Part of a small language model's weights: rotary positions, biases on query, key and value.
Each number is 128 + 32 x the weight over the matrix's rms, rounded and kept within 0 to 255. Layers, rows and columns count from 0.

# layer 5 MLP up, 2304x576, rms 0.141, rows 1036-1173, columns 288-335
[[140  87 137 115 155 108 114 118  96 131 127 152 143 100 125  68 134 105 124 130 125 140 114 151 119 133 117 100 156 116 111 132 108 180 173  96 170 123 187 140  64 141 149 123  86 122 155  99]
 [146  95 101 136  72 151 125 130  97 171 124 134  94 129 142 124  98  69 112  85 141 131  75 133  92 178 136 164 163 149 171 205  90 208 135  91  91 160 148 133 148 122  99  98 101 139 189 163]
 [171 105  65 142 111 182 165 213  92 127 165  77 141 125 177 115 130 237 125 146 201 159  99  71 197 143 132 193 113 113 146  98 121 113 181 148  78  78 114 136 139 162 120  81  77 223 173 144]
 [ 92 134  86 166 111 138 119 150 107  62 188  89 180  79 176 110 183  98 180  88 106 115  95 124  83 131 151 105 105 135  99  89 125 178  89 135 127  65 116 113  60  65 112 153 175 138  77 141]
 [148 147 144 155 141 125 154 113 116 128 109 127  68 179 143 158 100  92 170 160 184 123  44  96  84  72 175 155  24 110 107  59 197 112 171 123 168  89  80 148 103  65 138  93 109 166 180 131]
 [116 139 119 127 132 164 101 141  93 114 113 135 141  98 125 133 139  73 153 143 158 168  51 111 156 155  97 112 143 117 111  50  99 109  99 153 176  92 108 130 105 137 159 112 172  84 100 110]
 [111 158 122 195 162 118 113 132 139 131  93 164 115 167 123  66  97 138 133 118  91 144  96 128 167  62 132 106 133 135 139 100  81 106 179 170 105 149 129 106 175 117 133 125 145 142 138 104]
 [132 123 106 171 144 151 137 162 143 153 100 104 172 126 145 126 124  72  56 108  95  89 154 121 170  69  87 114  98 165 136 171  87 154  99 112  90  73 118 156 119 103 160 157 151 144 136 118]
 [163  85 109 120 125 143 168  98 132 136 127  63 101 117 110 193 160 100  87 133 182  68 131 148 151 147  65 197 158  99 152  97  55 139 193 105  99 100 112 127 116 131 105 136 128 146 129  96]
 [146 183 114  67 117  49 225  89 128  91 152  71 113 157 142 129 194 147 101 172 144 158 136 132 129 169 169  96 103 154 115  67  52 166  76 138  80 105  43 131 140 128 165  66 107 101  38 118]
 [176 118  90 104 110  99  50  88 158 113 106 109 127 146 102 100 132  98 104  92 124 125  82 160 141 212 122 106 102 107 137 128 165 162 156 135 143 141 162  96 140 120 138 172 160  99 164 139]
 [150 106 136 145  83 135  84 122 146 115 100 144  96 174 117 124 136 178  79 115  93 142  86 103 104 119  88 104 159 191 149 110 104 112 124 126 157 122 150 152  88 135  53 133 101 114 147 132]
 [209 165 177 146 174 112 113 111 137 100 188 132 158 186 163  67 140  99 208 121 137 121 201 138 125 115  62 172  78 101 171 152 196 104 115  91  99 103 201 103 130 136 136 133  90 184 178 127]
 [157 151  93  77 137 155 157 132  70 137 135  91 110 145 160 167 172  78 116 155 124 135 113 154 113 174 132 125 140 126 111 116 124  71  89 214 135 130 169 135 114 162 109 111 100 138 109 108]
 [147  92 111 172 123 166 112 126 114 114 165 162 162 153 115 177 126  78 160 125 149 149 143  51 179 154 162 108 133 133 131 100 145 104 199 156 100 112 138 114 115  98 159  93 138  85 143 123]
 [111 117  87  87 184 144 120 109  92  88 120  88  94  94 134 119 123 130 165  58 152 160  92 121 117 132  95 110 113  75  81 174 158 131 175 200  64 139 106 114 126 123 102  72 126 127 147 180]
 [ 77 131  55 109 134  96 105 136  79 128 178  99  78  81 152 107 103 120  69 109 112 142 128 114 124 130 146 196 123 126 125 146 101  87  66 100 101 196 108 107 127 119  99 124 118 129 160 145]
 [130 200 147  77 141 145  66 144 181  81  91 183 146 126  96 106 122 164 152 121 120 126 121 166 139 156 126 110 168 121 170 146 115 185 106 122 129 118 137 120 100 134 107 111 144 128 126  95]
 [148  92 105 159  75 162 136 125 152 108 101  96 110 128 124  91  97 121 167 128  84 119  82  99 130 132 126 131 136 118 158 146 147 162 131 101 145 106 137  97 125 138 128 118 118 116 152 100]
 [109 128  51 188 160  94  95  75 124 104 202  47 130 106 167 144 129 116 139 156 125 122 115 204  92 181  70 152 154 155 102 147  72 161 100 135 152 129 168 107 171  99  74 149 120 155 180 191]
 [114 162 119 119 135 133 137 120 167 134 132  99 160 127 134 145 134 172 147 143 102  92 137  58 133 150 156 141  75 112 163 126 179 150 154 119 123 107 136 143  84 100 115 113  96  98 140 159]
 [ 94 125  85 140 149 168 127 164 166 115 101 151  94 126 146 131 116 100 103 193 160 164 142 139 149 118 178 129 117 126 142  91 171 132 147 138 119 180 172 160 111 151 128 146 156 178 102 112]
 [144 151 211  76 180 160 144 150 116  65  80 178 136 171 132 149 108 103  95 162 134 109 136 143 123 114 108 158 167 147 124 135 112 131 150  92 116 153  77 173  79  97 131 103  82  86 118 180]
 [138 164 118 120 109  95 136 116 113 153 171 159 173 111 149  75 112 189 165 185 106 159 114  85 106 165 135 171 113  94 129 128 123 141 158 154 161 105  93 110 136 131 115 154 167 132 157  99]
 [110 128 151  97 150 137 111 152 142 144 130 106 149 102 167 156 126 133 138 142 169 118 187 106 130 166 194 194 134 155 191 109  95 116 151 119  98 154 141  82  86 116 129  78 144 138 148 143]
 [ 79  88 163  93 165 166 108 126 139 117 123 127 129 118 111  77 146 112 146 194 119 133 107 152 161 142 128 127 112 103 178 135 114 109 169 109  89 101 168 132 146  87 159 160 116 154 104 132]
 [112 159 116 108 106 155 126 153 147 119 122 139 115 169 184  62 136 158  90 117  96 177  66 155 132 120 105 144 133 180 108 153  67 109 120 179 155 156  51 101 108 140 112 135 130  87 133 112]
 [ 83 154 119 118 138 108 101 130 122 133 166 120 131 180 109 159 101  95  94 165 147  72  84 140  86 133 107  51 115 168 109  76 108 194  70  77  99 114  64 117 156  65 170 125 139  93  93 134]
 [125  97 157 129 137 107 138 139 152 148 208  98 122 115 179 110  79 139 137  99  93 121 115 108 143  83 133 171 106  84 108 171 106 176 120 148 138 189  76 128 182  78 138 108 158 161 155 140]
 [140 176 155 105  91 103 115 126 120  78 126 179 189 122 108 128 127 126 130  83 166 122 135 138 105 110 133 108 132 162  84  85 104  70 123 130 112 140 124 110  71 124 134 150 114 126 167 129]
 [123 144 182  81 137 114 103 147  78 112  84 173  88 119 121  97 149 183  92  81 112  94 119 141 118  95 119 136 135 158 177  91  77 130 165 110  63 151 118 128 154 156 180 120 178 108 157 156]
 [143 123  70 181 163 116 113 139 114 112 110 133  73 154 131  73 102  77 109 110 104 157 150 118 134 100  89 123 111 110 117 120 118 117  88 196  95 110  76 185 167  98 177 137 158 147 153 129]
 [104 125 160 132 123 144  85 166 143 139 131 116 116 134 167  73 146 137 136 108 119 166 101 129 117 106 147 131 100  60 115 165 109  95 146 148  79 147 153 102 140 161  98  89 126 126 144  96]
 [133 150  67 166 138 110 106  59 148 132 109 135 100 150 139 184 115 197 155 129  93 162 118 137 157 120 134 127  79 189 115 131 167  72 126 128 108 130  93 124 110 130 134 158 114 114 105  91]
 [124  99 149 130 136 146 115 149 128 192  82  34 108  90 126 102  82 122  99 183 131 124 161 155 177  81  63 112 164 136 144 135 191 121 144 105  91 121 137 124 103 123 132  81 134 118 139 107]
 [125 101  44  88 111 154 102  77 136 124 133  75 127  72 162 204  59 193 130 159 122  59 110 121 132 161 141 177 106 127 105 128 145 160 166 127 141 124 102 121 193 125  74  98 162  84 119 118]
 [111 130 154 128  87 161 109 182 124 170 114 174  96 219 131 155  71 151 122 111 132 132  97 120 152 149  80 128 108 157 132 121 154 131 169  69 125 165 126 114 152 144 158 110 136 151 117  89]
 [ 94  98 166 131  84 146 180 163 145 158 166  97 126 154 154 100 149  88 145 158  66 136 105 134 103 193 159 156 126  97 153 154  76  89 174  81 153 111 162 140 169 101  99  91 137 157 209 133]
 [134 100 117 129 140 137  67 173 201  95 120 138 160 125 126 116 100  97 160 132 168 169 112 136 122 159 239 139 109  85 103 165 175 110 108  89 123 112 133  79 104 144  78 138 149 171 128 117]
 [ 96 118  71  84  98 139 147 137 130 130 115 134 149 165 168 166 163  57 160 107  80 156  90 126 116 148  89 122 124 117 158 132  94  68 141 126 145 109 169  78 167 126 174  98 180 140  82  45]
 [135 156  66 111  83 110 105  79  92 170 139 152 109 117 158 146  76 184 143 117 115 127  75  67 183  71 152 100 122 108 182  88 120  95 154 121 105 150 164 133 152  70 119 123 113 120 160  97]
 [132 150 135  85 102 147 112 114 150 119 186 112 119 100 173 117 163  96 147  82 111 105  77  74 116 127  79 110 153 105 111 102 116 128 158 171 103 112 150 159 154 141 121 120 112 105 130 108]
 [242 145 126 144 141 127  87 101  72 147 144 197 130 101 149 178 183 139 149 122 107 156  79 110 140 125 132 121 112 170 131 152 145  94  87 106  74 127 152  81 110 113 143 163 102 127 118  90]
 [176 150  92  85 146 140 197 166 175 126 114 115  83 145 188 122 126 138  94 176 101 131 178 147 129 154 167 148 110 165 137 151 130 112 116 167 120 113 128  86 153  59 158  92 155 147 112 126]
 [120  93 122 126 121 136  82 140 150  91 108 102 173 141 111 129  95 141 111 124 101 140 134 135 141 144 203 170 100 116 125 212  77  76 123  86 174  59 123 139 138 138 149 137 129 118 120 161]
 [185  88  75  62  80 139  79  48  68  53  79 131 126 123 122 177 129 130 145 123 149 129 107 163  75 179  97 145  64 113  68 109 141 131 125 116 162  81  79 131 196 120  89 107  44 136 148 109]
 [185 142 151  38 177  93 127 130 145  91 114  66 117 152 130 106 130  81 117 127 125 200 196  68  41 139 113  87 111  82 126  88 160 152 142  97 118 145 110 146  94 107 187 125 103 137 127  96]
 [156 151  32 125 213  80 137 131 189 170  98  65 123 133 191 105 121 151 145 158  93 102 109 130 155 120 158 108 153 158 147 114  90 161 123 123  96  92 132 120 147  95 125  76 105 148  56 128]
 [ 76 155 108 164 128 131 130 167 110 121 126 127  91 132  83 135 139 107 102  72 116 121 149  82 115 156 192  96 135 118 184 130 144 182 124 130 138 136 128 118 102  89 114 162 161 157 136 102]
 [148 106 175  93 177 157 103 154 119 107 132 135 191 154 131  88  72 124 202 108 150 131 131  48 145 126 118  51 148 165 148 130 100 125 151  63 145 103 123  87  90  77 109 141 116  67  93 106]
 [130  81 142 114 132 164 101 146 234 100 167 184 129 146 139  96 134 165 155 101 201 187 164 129 104 123 114  95  56 122 172 116 116 188  96 205  96 117  89  73 151 164 117  90 154  95 143 160]
 [177 144 126  68 117 109  91 109 115  94  74 100 164 111 187 152 163 109 125 140 139 175 114 132 195 112  97 127 153 127 160 106 119 163 138  67 135 180 134  56  70 127 141  86  91  72 138 160]
 [149 125 144 129 113 132  97 144 155  79 140 132 121 102 216  97  82 209 115 143 181 127 124 155 105  91 111  94 125 133 173 121 102 104 197 112 136 106 161  57 137 115 101 113 115 163 145 128]
 [130 127 120 177 114 138 193  96 125 141 115 110 127 101  85 158 104  71 122 117 153 120 124 170 153 126 133 162 129 146 101 100 131 150 108 149  97 103 149  94 118 139 150 108 131 189 211  95]
 [141 130 110 134 134 165 168 146 117 120 173 158  74 143  90  82 130 107 141 105 159 167  40 222 125 111 148  56 106  88 209 136 126 142 165 103 113 142 113  74 122  89 119 151 177 103 108  81]
 [119 190 174 131  78  88 143  81 170 119 160  83 138 151 135 153 106 110 119 181  88  88 127 139  97 113  70 109 108 148 124 100 191 145  86  99 115 133  48 114  90 149 145 214  93 130 141 131]
 [103  95  69 118  61 128 105 103  86 126 172  85 152 115  92 140 112 165 123 181 151 143 149 103 114 149  61 143 102 137 154 173 150 108 102 116 135 204 174 108 143 153 109 129 169 106 120 136]
 [119 166 103 132  90 168 123 127 107 170 179 154 103  76 174 125 127 111 174 164 128 112  87 145 162 146 147 112 137  89 111 131 173 173 101 145 153 135 187  96 102 136 138 122 108 167 121  95]
 [ 86 147 120  87  80 102 166  67 176 123 126 131 121 120  93 155  97 144 210 130 122  96 119 159 120 130  71 130 118 125 108  82 184 131 117 159 168 117 120 120 109 136 111 150 131 151 103 128]
 [141 132 114 151 199  78 135 101 116 120 147 111 144 116 148 130 144 148 143 115 174 147  77  98 113  92 110 136  66 114 152 101 145  86 122  92 153 158 135  90  85 100 214  80 144 130 127 118]
 [170 141 122 157 143  95  65 105 121 162 133 169  91 125 168 119 156 155 139 128 127  95 131 162 159 114 116 140 118 174 158  94  51 107 142  62  84 140 179 179  94  76 147  86 152 118 172 125]
 [143  73 133  95 133  90 154 103 184 120 150 134  96  51 104 103 126 147 118 135 118  98 107 111 164 121 146 142 104 133 145 109 133  79 104 149 101 108 178 101 124  90  83  31 178 143 101 107]
 [137  77 151 146 143 112 183 104 110 143 106 119  89 163 157 107 131 106 127 184 147  69 176 134 151 125 104  99  67 156 100 108 190 120  92 102 166  95  99 101 155 138  97 131 164 106 100 133]
 [160 150 130 149 133 153 136 166 120 109 141 140  88 105 146  77 190 168 130  83 175  67 129 154 155  79 134 174 134  98 132  70 110  95 132 118 162 139 128 106 132 140 162  92  68 153 112  69]
 [134 124 134 112 167 176 142 154 156 103 137 107 115 113 161  89  88  18 129  76 155 172 131 158 126 116 130  95  86 165  92  65 126  62 153 137 103 104 142  80 162 148 112 121 152 109 158 122]
 [107 133 135 150 141 165 133 131 140 119 144  98 124 123 127 171 115 143 119  57 124 116 152 116 145  94 116  27 117  84 104  81 110 101 119 125 157  81 112 136 132  84 132 118 144 178 175 169]
 [136 108 129 165 107 149 167  93 144 108  76 145  88 155 146  74 125  94 152 138 196 139 128 129 112 117 113 143  77  76 172 135 147  93  70 158 142 157 118 149 144 136  67 120  96 152 116 110]
 [ 76 102 169 106  91 100 163 140 107 137 130 131 137 104  96 108 128 156 103 144 155  79 172 140 123  99 138 128  96 122 176 102 148 119 123 128 140 135 126  77 135 139 139 170 119 171 130  95]
 [ 73 124 114 126 184 151 163 102 108  82 127 168  83 116 153  59 141 103 160 158 102 110 124 130  82 144 110  85 112 132 156 125  89 169  83  99  75 146 144 134 124 120 101 124 157 103 154 154]
 [129 144 161 170 103  93 139  92  98  89  99 219  90 168 139 132  88 136 166 152 107 155 152 109  74 188 150 178 115 128 161 132 135 162 163 126 133 123 118 103 129 128 145 144 131 108 123 161]
 [116 135  64 190 132  89  93 163 141 159 102 184 107 124 115 157 112 126 188 114 129  56 135 119 112 120 148 166 148  90 124 114 141 132 121 121  90 131 160 103 152  83 146 147 186 132 109  76]
 [121 171 135 121 133  80 169 151 132 104 149  87 174 122 131 126 133 101 150 103 117 139 127 170  69 144 152 144 122 140 109 165 140 135  96  85 129 100 123 161 159 133 119 143 116 118 113 126]
 [110 154 126 135 163 154  91  88 151 134 146  95  92 139  75 167  40 103 112 133 131 133 160 152  65 175  96 122 119 111 198 151 143 140  83  94 136 121  87 121 157 114 179 102  96 145 127  56]
 [192 129 184 123 159 117 122 121 104 138 136 102 143 122 136 108 107  67 144 159 108 142 113 158 119 144 116 200 128 106 117  81 125 139 183 168 139 182 104 120 111 171 136 110 112  74 108 132]
 [ 86 131 104 152 146 145 167 123 119 182 119  80 144 119 157  38 197 158 107 108  57 147  84 161  82 149 133 175 134 160 148 108 186  93 118  97 137 182 102 103 184 172 180 125 166 198 119 127]
 [154  97 120  70 150 171 181 113 122 202 127  38 145 155 180  68 110 151 146 135 163  87 118  55 151 139  72 125 130 137 119 119 146 156 121 172 115 140 101  88 126 138 168  88 169  67 127 182]
 [167 107  70 130 177 125 123 117 174 150 147 167 125  93 115 140 196 127 135 165 153 121 138 143 155 107 148 121 138 136 176 123  93  87  91 102 110 115 117 110 135 111 161 126  90 122 112 148]
 [127  95  97 140 167  71 128 131 165 141  96 144 136 124 105  99  81 121 117 114 142 109 147 105 110 108 181 104 125  99 104 141 110  89 197 122  92 112  76 186  94  92 127 139 160 167 163 145]
 [146 113 144 133 133 159 176 177  83 121 158  97 147 112 174 114 195 137  89 141 139 166 132  92 152 138 140 109 114 156 114 204 161 142 113 131 163 102  87 168 123  81 148 116 109 109  97 150]
 [ 90 152 106 115 148 110 180 107 129 142 160 162 173 108 172 110 126 130 140 107  93 123  53 145 170 161 167 155  92 110  85 199  96 127  94  95 164  76 118 102  54 125  49 125 125 111 148 146]
 [141 190  71 107 124 232 124 138 134  96 104 132 201 117 165 150  82 126  98 173  70 157  95 121 123 123 170  59 102 113 111  59 100 102 163 161 144 115  96 152 124 114 133  85 115 171  72 143]
 [141 142 133 100 147 155 163 138 137 116 126 109 107 159 171 133  72 111 117 131 122 108 107 128 157  96 195 137 151 141 181 148 142 121 100 111 173 120 205 147 105 142 160 116 152 109 121 150]
 [119  95 166  93 150 182 179  42 182 189  88  96 156  99 144 138 100  86 119 183 127 120 144 203 120 183  67 150  82 149 114 105 132 168 143 102  72 100 119 134 103 126 164 191 172 152 168 106]
 [ 59 143  95 161 135 137 118 139  93 104  85 167  81 114 152 164  94 173 129 151 165 146 139 139 130 121 110 164 152 142  96 115 116 159 134  78 134 162  97 152 156 128  98 111 148 122 179 111]
 [100 143 133 144 122 110  94 141  90 149 178 181 111 145  97 132 178 154 188 125 146 109 143 125 122 141 131 108 150 153 163 136 111 128  98  91  89 116 130 138 106 122 191 130 150 126 131 154]
 [ 92 122 119  71 143 145 142  83 135 106 125 141 157 152 126 127 113 163 100 127 130 173 120 137 132 135 155 104 139 126 137 107 145 129 148 131 147 159  86 131 162 105 166 138 117 106 157  95]
 [131  82 115 139  90 157 121  88 127 116 143  98 176  99 157 158 113 140 102 116 152 195  75  95  85 140  71 177 144  98 123 146 100 134  85 106 146  98 109 153 147 102  98 101 117 142 132 113]
 [169 169 196 121 156 127 113 130 118 140 140 140  93 166 131 111 114 174 125 149  33 180  53 149 122 136 166  98 111 122 107 128  98 175 162 122  60  96 137 124 129 152 133 195  74 155 165 141]
 [130 106  92 112  68 144  84 157 193 117 126 163 125 147 139 117  46 120 109 151  73 152 128 125 112 129 142 149 136 164 126 157 126 115 166 120 162  83 108 120 150 129 110 147  78 107 138  70]
 [141 135 128  75 106 139 164 148 130 146 158  61  85 175 149  85  93  73 121  98  93 108 126  97 145 156 150 122 114 109 149 188 153  99 108  98  95 138  96 158 122 161 174 129  98 150 104  89]
 [158 135  64 162 105 207 181 174 115  77 115 185 156 168  77 111  68 195 134 105  98 178 176 148 173 165 112 112  89 167 174  94  68 137 148 135 137 122 164 119 114 132 108 164 177  29 204 177]
 [151 100  61 111 125 136 159 110 133  93 122 157  89 145 162 101 128 129 152 141 126 125  94 152 101 159 111 127  86  86  92  94  86 165 110 156 100 131 129 170 146 123 203 115 148  86 115 133]
 [116 154 191 167 176 138  60 151 142 156 147  72 149 131 184 140 114 103 148 144 114 135 125  70 186  82  99  63  99 131 120 136 125 172  96 132 198 123 148  99 132 119 161 122 191 113 132 154]
 [134 104 177 111 172 155 108 197 151 136 117 136 124 150 168 111  73 122 114  90  20 115 135 148 149 110  98 136 137 129 145  99 133 144 177  91 160 162 108 112 106 115 158 129 105 130 144 143]
 [ 62  93 106 140 137 148 168 185 102 133 158 175 103 134 107 176 120  86 147 147 169 103  99 158  72  96 157 107  86 118 142 132 206 146  83  96 121 141  94  97 118 135  96 140 164 167 134 148]
 [ 93 105 147 134 114  92 140 132 141 203  99 134 133  93 139 180 152 113 137 172  84 138 179  87 145 130 121  49 167 120 122 115 116 139  39 119  76 139  95 162 100  71  99 153  97 128  39  67]
 [141 120  76 140 122  87  93 155 183 107  99  86 174 133 158 131 121 110 145  84 154 121 112  51  86 164 121  92 145 144 113  96  78 122 119  40 104  99  78 149 101 117 125 137 144  75 178 110]
 [116 146 113 137 107 132 131 122 139 195 154 105 121 107 147 156  72 117 105 115 125  66 132 104 153 183 140 140 122 129 146 139 136  76 107  89 128 151 140 124  98  90 128 160 150 113 137 122]
 [138 109  84 151 115 141 142  91  64  85  89 129 146 102 133 157 161 121 138 105 172 171  94 165 131  78 120 112 126 141 161 116 130 105  96  97 119 136 106 109 142 110 138 109 117 151 133 175]
 [156 157 122 186 126 133 158 103 120 189 160 131 126 197 133 122  89 104 189 146 139 181 127 105 122 165 141 107 111 139 117 153 149 142 125 129  84 170 121 129 155 116  91 109 102 133  93 159]
 [164 149 105 141 124 135 102 163 104 102 117 132  88 175 169  33  93 152 148 118  76  84 119 159 148 106 131 151 127  38 115  53 175  97 137 135  85 148  80  92 127 120 152 114 138 180  95  73]
 [164  72  56 155 149 179  76 117 139 120  94  96 156 130  84 143 160 125 126 163  98 109 114 116 111 119 142 178 132  92 119 205 153 130 127 158 132 146 172 113 102  94  64 131 118  88 122 162]
 [113 144 185 171 131 164 144 162 157 141 136 114  97 149 146 144 161 119 149 160 126 119 124 151 157  75 179  91 101 112 156 114  79 128  70  73 102 142  94  91 101 102  86 137 170  72 178 136]
 [164  84 133  90 183 190 109 112 123 124 151 102 118 118 102 130 114 151 114 146 122  97  60 149 142 175 203 105 129 129 133  97 126  96 155 135 112 200 103 120 120  91 136 125  37 146 128 140]
 [100  82  62 114 127 127 151 158  64 104 157 199 128 158 150 161  88 147  77 140  48  98  88  80 165 114 143 159 132 121 115 163 106  83 140 101 132 106 119 136 121  82  84 191 109 147  60 157]
 [107 101 155  67 107  77 173 131 112  78 130  89 147 119 177 132  24  83 140 113 104 182 105 120 164 112 169 100 146 119 104 169 123 123 171  85 152 133 146  72 145 104 128 104 100  80 118 134]
 [148 148 128 110  97 113 129 141 106  84 127  91 141 134 159 116  81 139 140 137 160 114  70 154 205 164  98  90  62 142 134 109 129 177  83  73  77 139 138 123  68 114 130 145 195 119  87 125]
 [153 128 126 137 206 144 133  77 113 170 141 123 139 157 112 134 125 168 184 117 101 122  97 135 191  96 130 155 134  99 127 111 102 136  96 125  75 100 107 129  80 100 110 113 114  68 139 169]
 [111  80 152 134 104 109 116 103 135 202  94 131 145 106 129 189 135  67 167 153 108 213  70 136 144 156 135  87 121  97 181 108 133 114 152  79 118 146  69 158 100 116 126 138 144 175 128 132]
 [114 122 119  94 176 154  78 128  98  39 154 172 171 115 158  73 108  95 125  89 124 114 126 104 136 148 101 118  95 129 104 106 138 128 147 107 160  93 113 113 157 138 193 137  86 169 141 153]
 [134 130  99 165 148 153 148 134 156 133 116 162 146 138 135 141 104 108 121 123 124 186 146 117 112  77  84 149 134 113 140 140 125 176 152 108  87 185 170 122 126 111 106  98 178  87 167 144]
 [156 112 125 153  94 119  86 110 125 145 101  92  55 105 129 145 161 125 124 151 122 113 152 109 161 138 106 210 117 142  88 145 151 156  98 123 143 176 143 108  99 108 172 125 178 131 176  91]
 [148  80 111 179 123 134 168 107 107 172 139 163 121 156 140 139 170  84 130 211  56 114 129 126  54 101 135 136 119  95 125 156 179 109 107 191 132  91 124 160  49  95 132 142  67 129  73  54]
 [105 143  96 155  45 102 124  94 117 109 169 128 145 129 122 170 173 130 114 146  64 137 164 155 120 167 112  91 125 108 165 111 145 165 161 167 110  90 141  45 146 112 148 181 155  81 115 146]
 [112 127 104 143 169 165  93 108 117 108 168 190 117 129 160 114 155 130 133 152 124 118 193 101 158 101  67 133 105 145 130 131 102 133 133 115 122  95 103 176  83 169 141 117 147 141  95 151]
 [169 128 100 160 132 177 179  90 105 170 158 113 122 122 177  99 172 145 115 130 170 146 148 124 172 119 124 158 131 168 155 161  99 151 142 104 134  82 126 108 122 111 122 166 121 165 117 106]
 [132  85 144 127  67  82 106 144 143 122 125 135 125 120 110 108 100 128 137 105 116  96 165 169 120 156 168 109  83 115 114 151 181 139 137 127 146 151 103 167 125 124 152 114 140 140 105  68]
 [180  66 161 114 149 121 169 122  87 133 152  90 103 107 158 149 116  95 147 143 179 108  73  74 135 136 104 117 113 113  74 104 129 143 104 154 108 109 123 173 114  55 118 139 122 151 106 117]
 [133 127 128  88  71 179  70  68  80 195 153 134 152 148 118 130 116 137 155 121 116  50 137 156 111 134 144 108 182  93 163 173  99 146  52 141  91 158 139 114 174 133 114  60 126 131 100 187]
 [189 137 149 137 114 141 147 138 118 107 160  94 163 123 137 202 104 134 112 142 143  94 131 108 164 193  84 136 174 135 174 117 124 153  69 147 134 152 126  97 103 129 164 140 102 117 127 152]
 [121  93 155 201  91 155  91 119 124 147 118  76 130 119 117  86 146  93 166 129 148  65 176 110  85 128  91 152 145 133 136 128 101 133 145 110 125 108 112 115 133 162 120 107  89  97 156 168]
 [112 120 160 141 167 124  99 100 169 138 131 168 143 148 117  58 161 139 134 165  92  76 103 116 172 111 101 103 100 127 108 113 145  38 113 132 153 101 105 115 149 103 196 153 159  67  84 141]
 [ 99 164 158 146 141 110  84 120  95  99 138  57  71 157 174  90 185  98 133 149 184  93 168 121 118 120 155 123 103 127 173 141 147 176 124  73 193 100  79 229  53 112 210 157  94 166 181 168]
 [132 111 127  65 154 138 123  80 138  97  94 119 157  69 132  91 103 121 120 136 136 131 134  93 136 105 155 120 114 161 109  72  97  95  99 179 159 145 109 136 178 151 174 169  74 130 110  89]
 [137 165 138 134  60 138 127  90 119 142 153 140 160 117 110 153 109 113 152 137  90 106  70 133  87 123 124  73 130 128 113 141 152 168  97  84 123 112 166 160 100 134 142 110  63 148  77 143]
 [135 137 139 149 198 190 103 118 211 145 130 108  70 162 150  93 121  87 126 184 106  73 157 200 109 170 181 165 174 118 178  96 160 145 169 120  55 120  71 101 100  92 172  75 106 136 131 174]
 [ 12 134 128  95 147  97 142 137 124 102 193 116 171 107 151  89  90 154 126 159 164 118 111  79 137  56 115 184  87  82 151  99  87 147  84 120 141 147 105  90 124  87 133 107 178 150 155 160]
 [130 134 136  94  88 125 109 151  62  70  92 135  98 145 165 114 145 136 177  94 121 143 134  98  58 149 151 175 112 125 126 122 145 115  99 102  82 138 141 162 159 105 124 148 142 191 199 123]
 [138 156 180 114 130 106 193  55 109  89 130 115 142  86 151 120 117 112 156 128 156 118 178 121 112 167  98 122 116 129 130 119 117 155 193 162 127 124 116 131 106 170 139 111 125 136  78  83]
 [158 159 124 154 128 201 138 133 121 118  86 105  99 125 183 128  90  98  96 186 112 166 125 139 151 145 139 122 129  61  95  84 124 134  56  63  80 156 130 151 148  73 147 150 197 107 112 182]
 [159 119 114 134 144 154 146  91 157 120 106 130 137 144 155 137 121 162  90 122 150 142 114 178 119 146 111 116 150 107 121 158 158 129 112 109 144 121  77  99 151 107 122 127 155 172 135 107]
 [135 150  87 128  87 102 119  75 143 130 177 184 159 149 153 134 135 191 149 112 172  95  89  71  97  67 106 142 109 152 153  90 123  75 137 138 128 147 161  97 151 124 140 144 130  83 159 118]
 [125 156 136 194 159 156 113 104 111 163  75 135 141  71  80 111 163 110 201 102 153 157 168 115 153 129 163 161 165 142 110 106 126 145 127 122 120 103  68 141 145 157  97  88  98 102 105 137]
 [ 67  99 124 120  45  91 125  88  89  50 123 111 144 119 109  75 149 131 119 194 155 116 130  85 170 167 145  83 111  92  65 169 176 122 118  86 102  98 148 124  91 124  88  75 145 148 173 103]
 [ 95  71 163 173 139 182 104 107 135 100 110 111 208 117 160 135 157  97 126 119 117 142 133 128 127 115 160 145 105 138  91 162  60 187 137  60 117 139 121 138 130  89 106 122 113 189  97 164]
 [111 118 117 150 132 142 106  84 118 150 154 117 124 112 117 156 153  95  95 154  86  96 107 153 164 113  97 142  57 147 129 131  94 124 132 169  78 104  97  89  88 136 149 115 110 118 117 109]
 [192 165 150 123 145  76  91 125 119  99 154 122 114 102 138 131 192 164 127 109 139 173  99 151 143  41 140  95  61 104 161 139 188 188 119 162  94  95 149  95  94 129 135 127 166 141 134 103]
 [106  91  77  94 104 103 151 158  63 110 140 172  41 212 155 106 107 143 162  96 123  94 181 107 140 109 149 137 139 121  89 103  97 103 106  62  63  95 154 172 109 135 124  87  98 136  89 169]]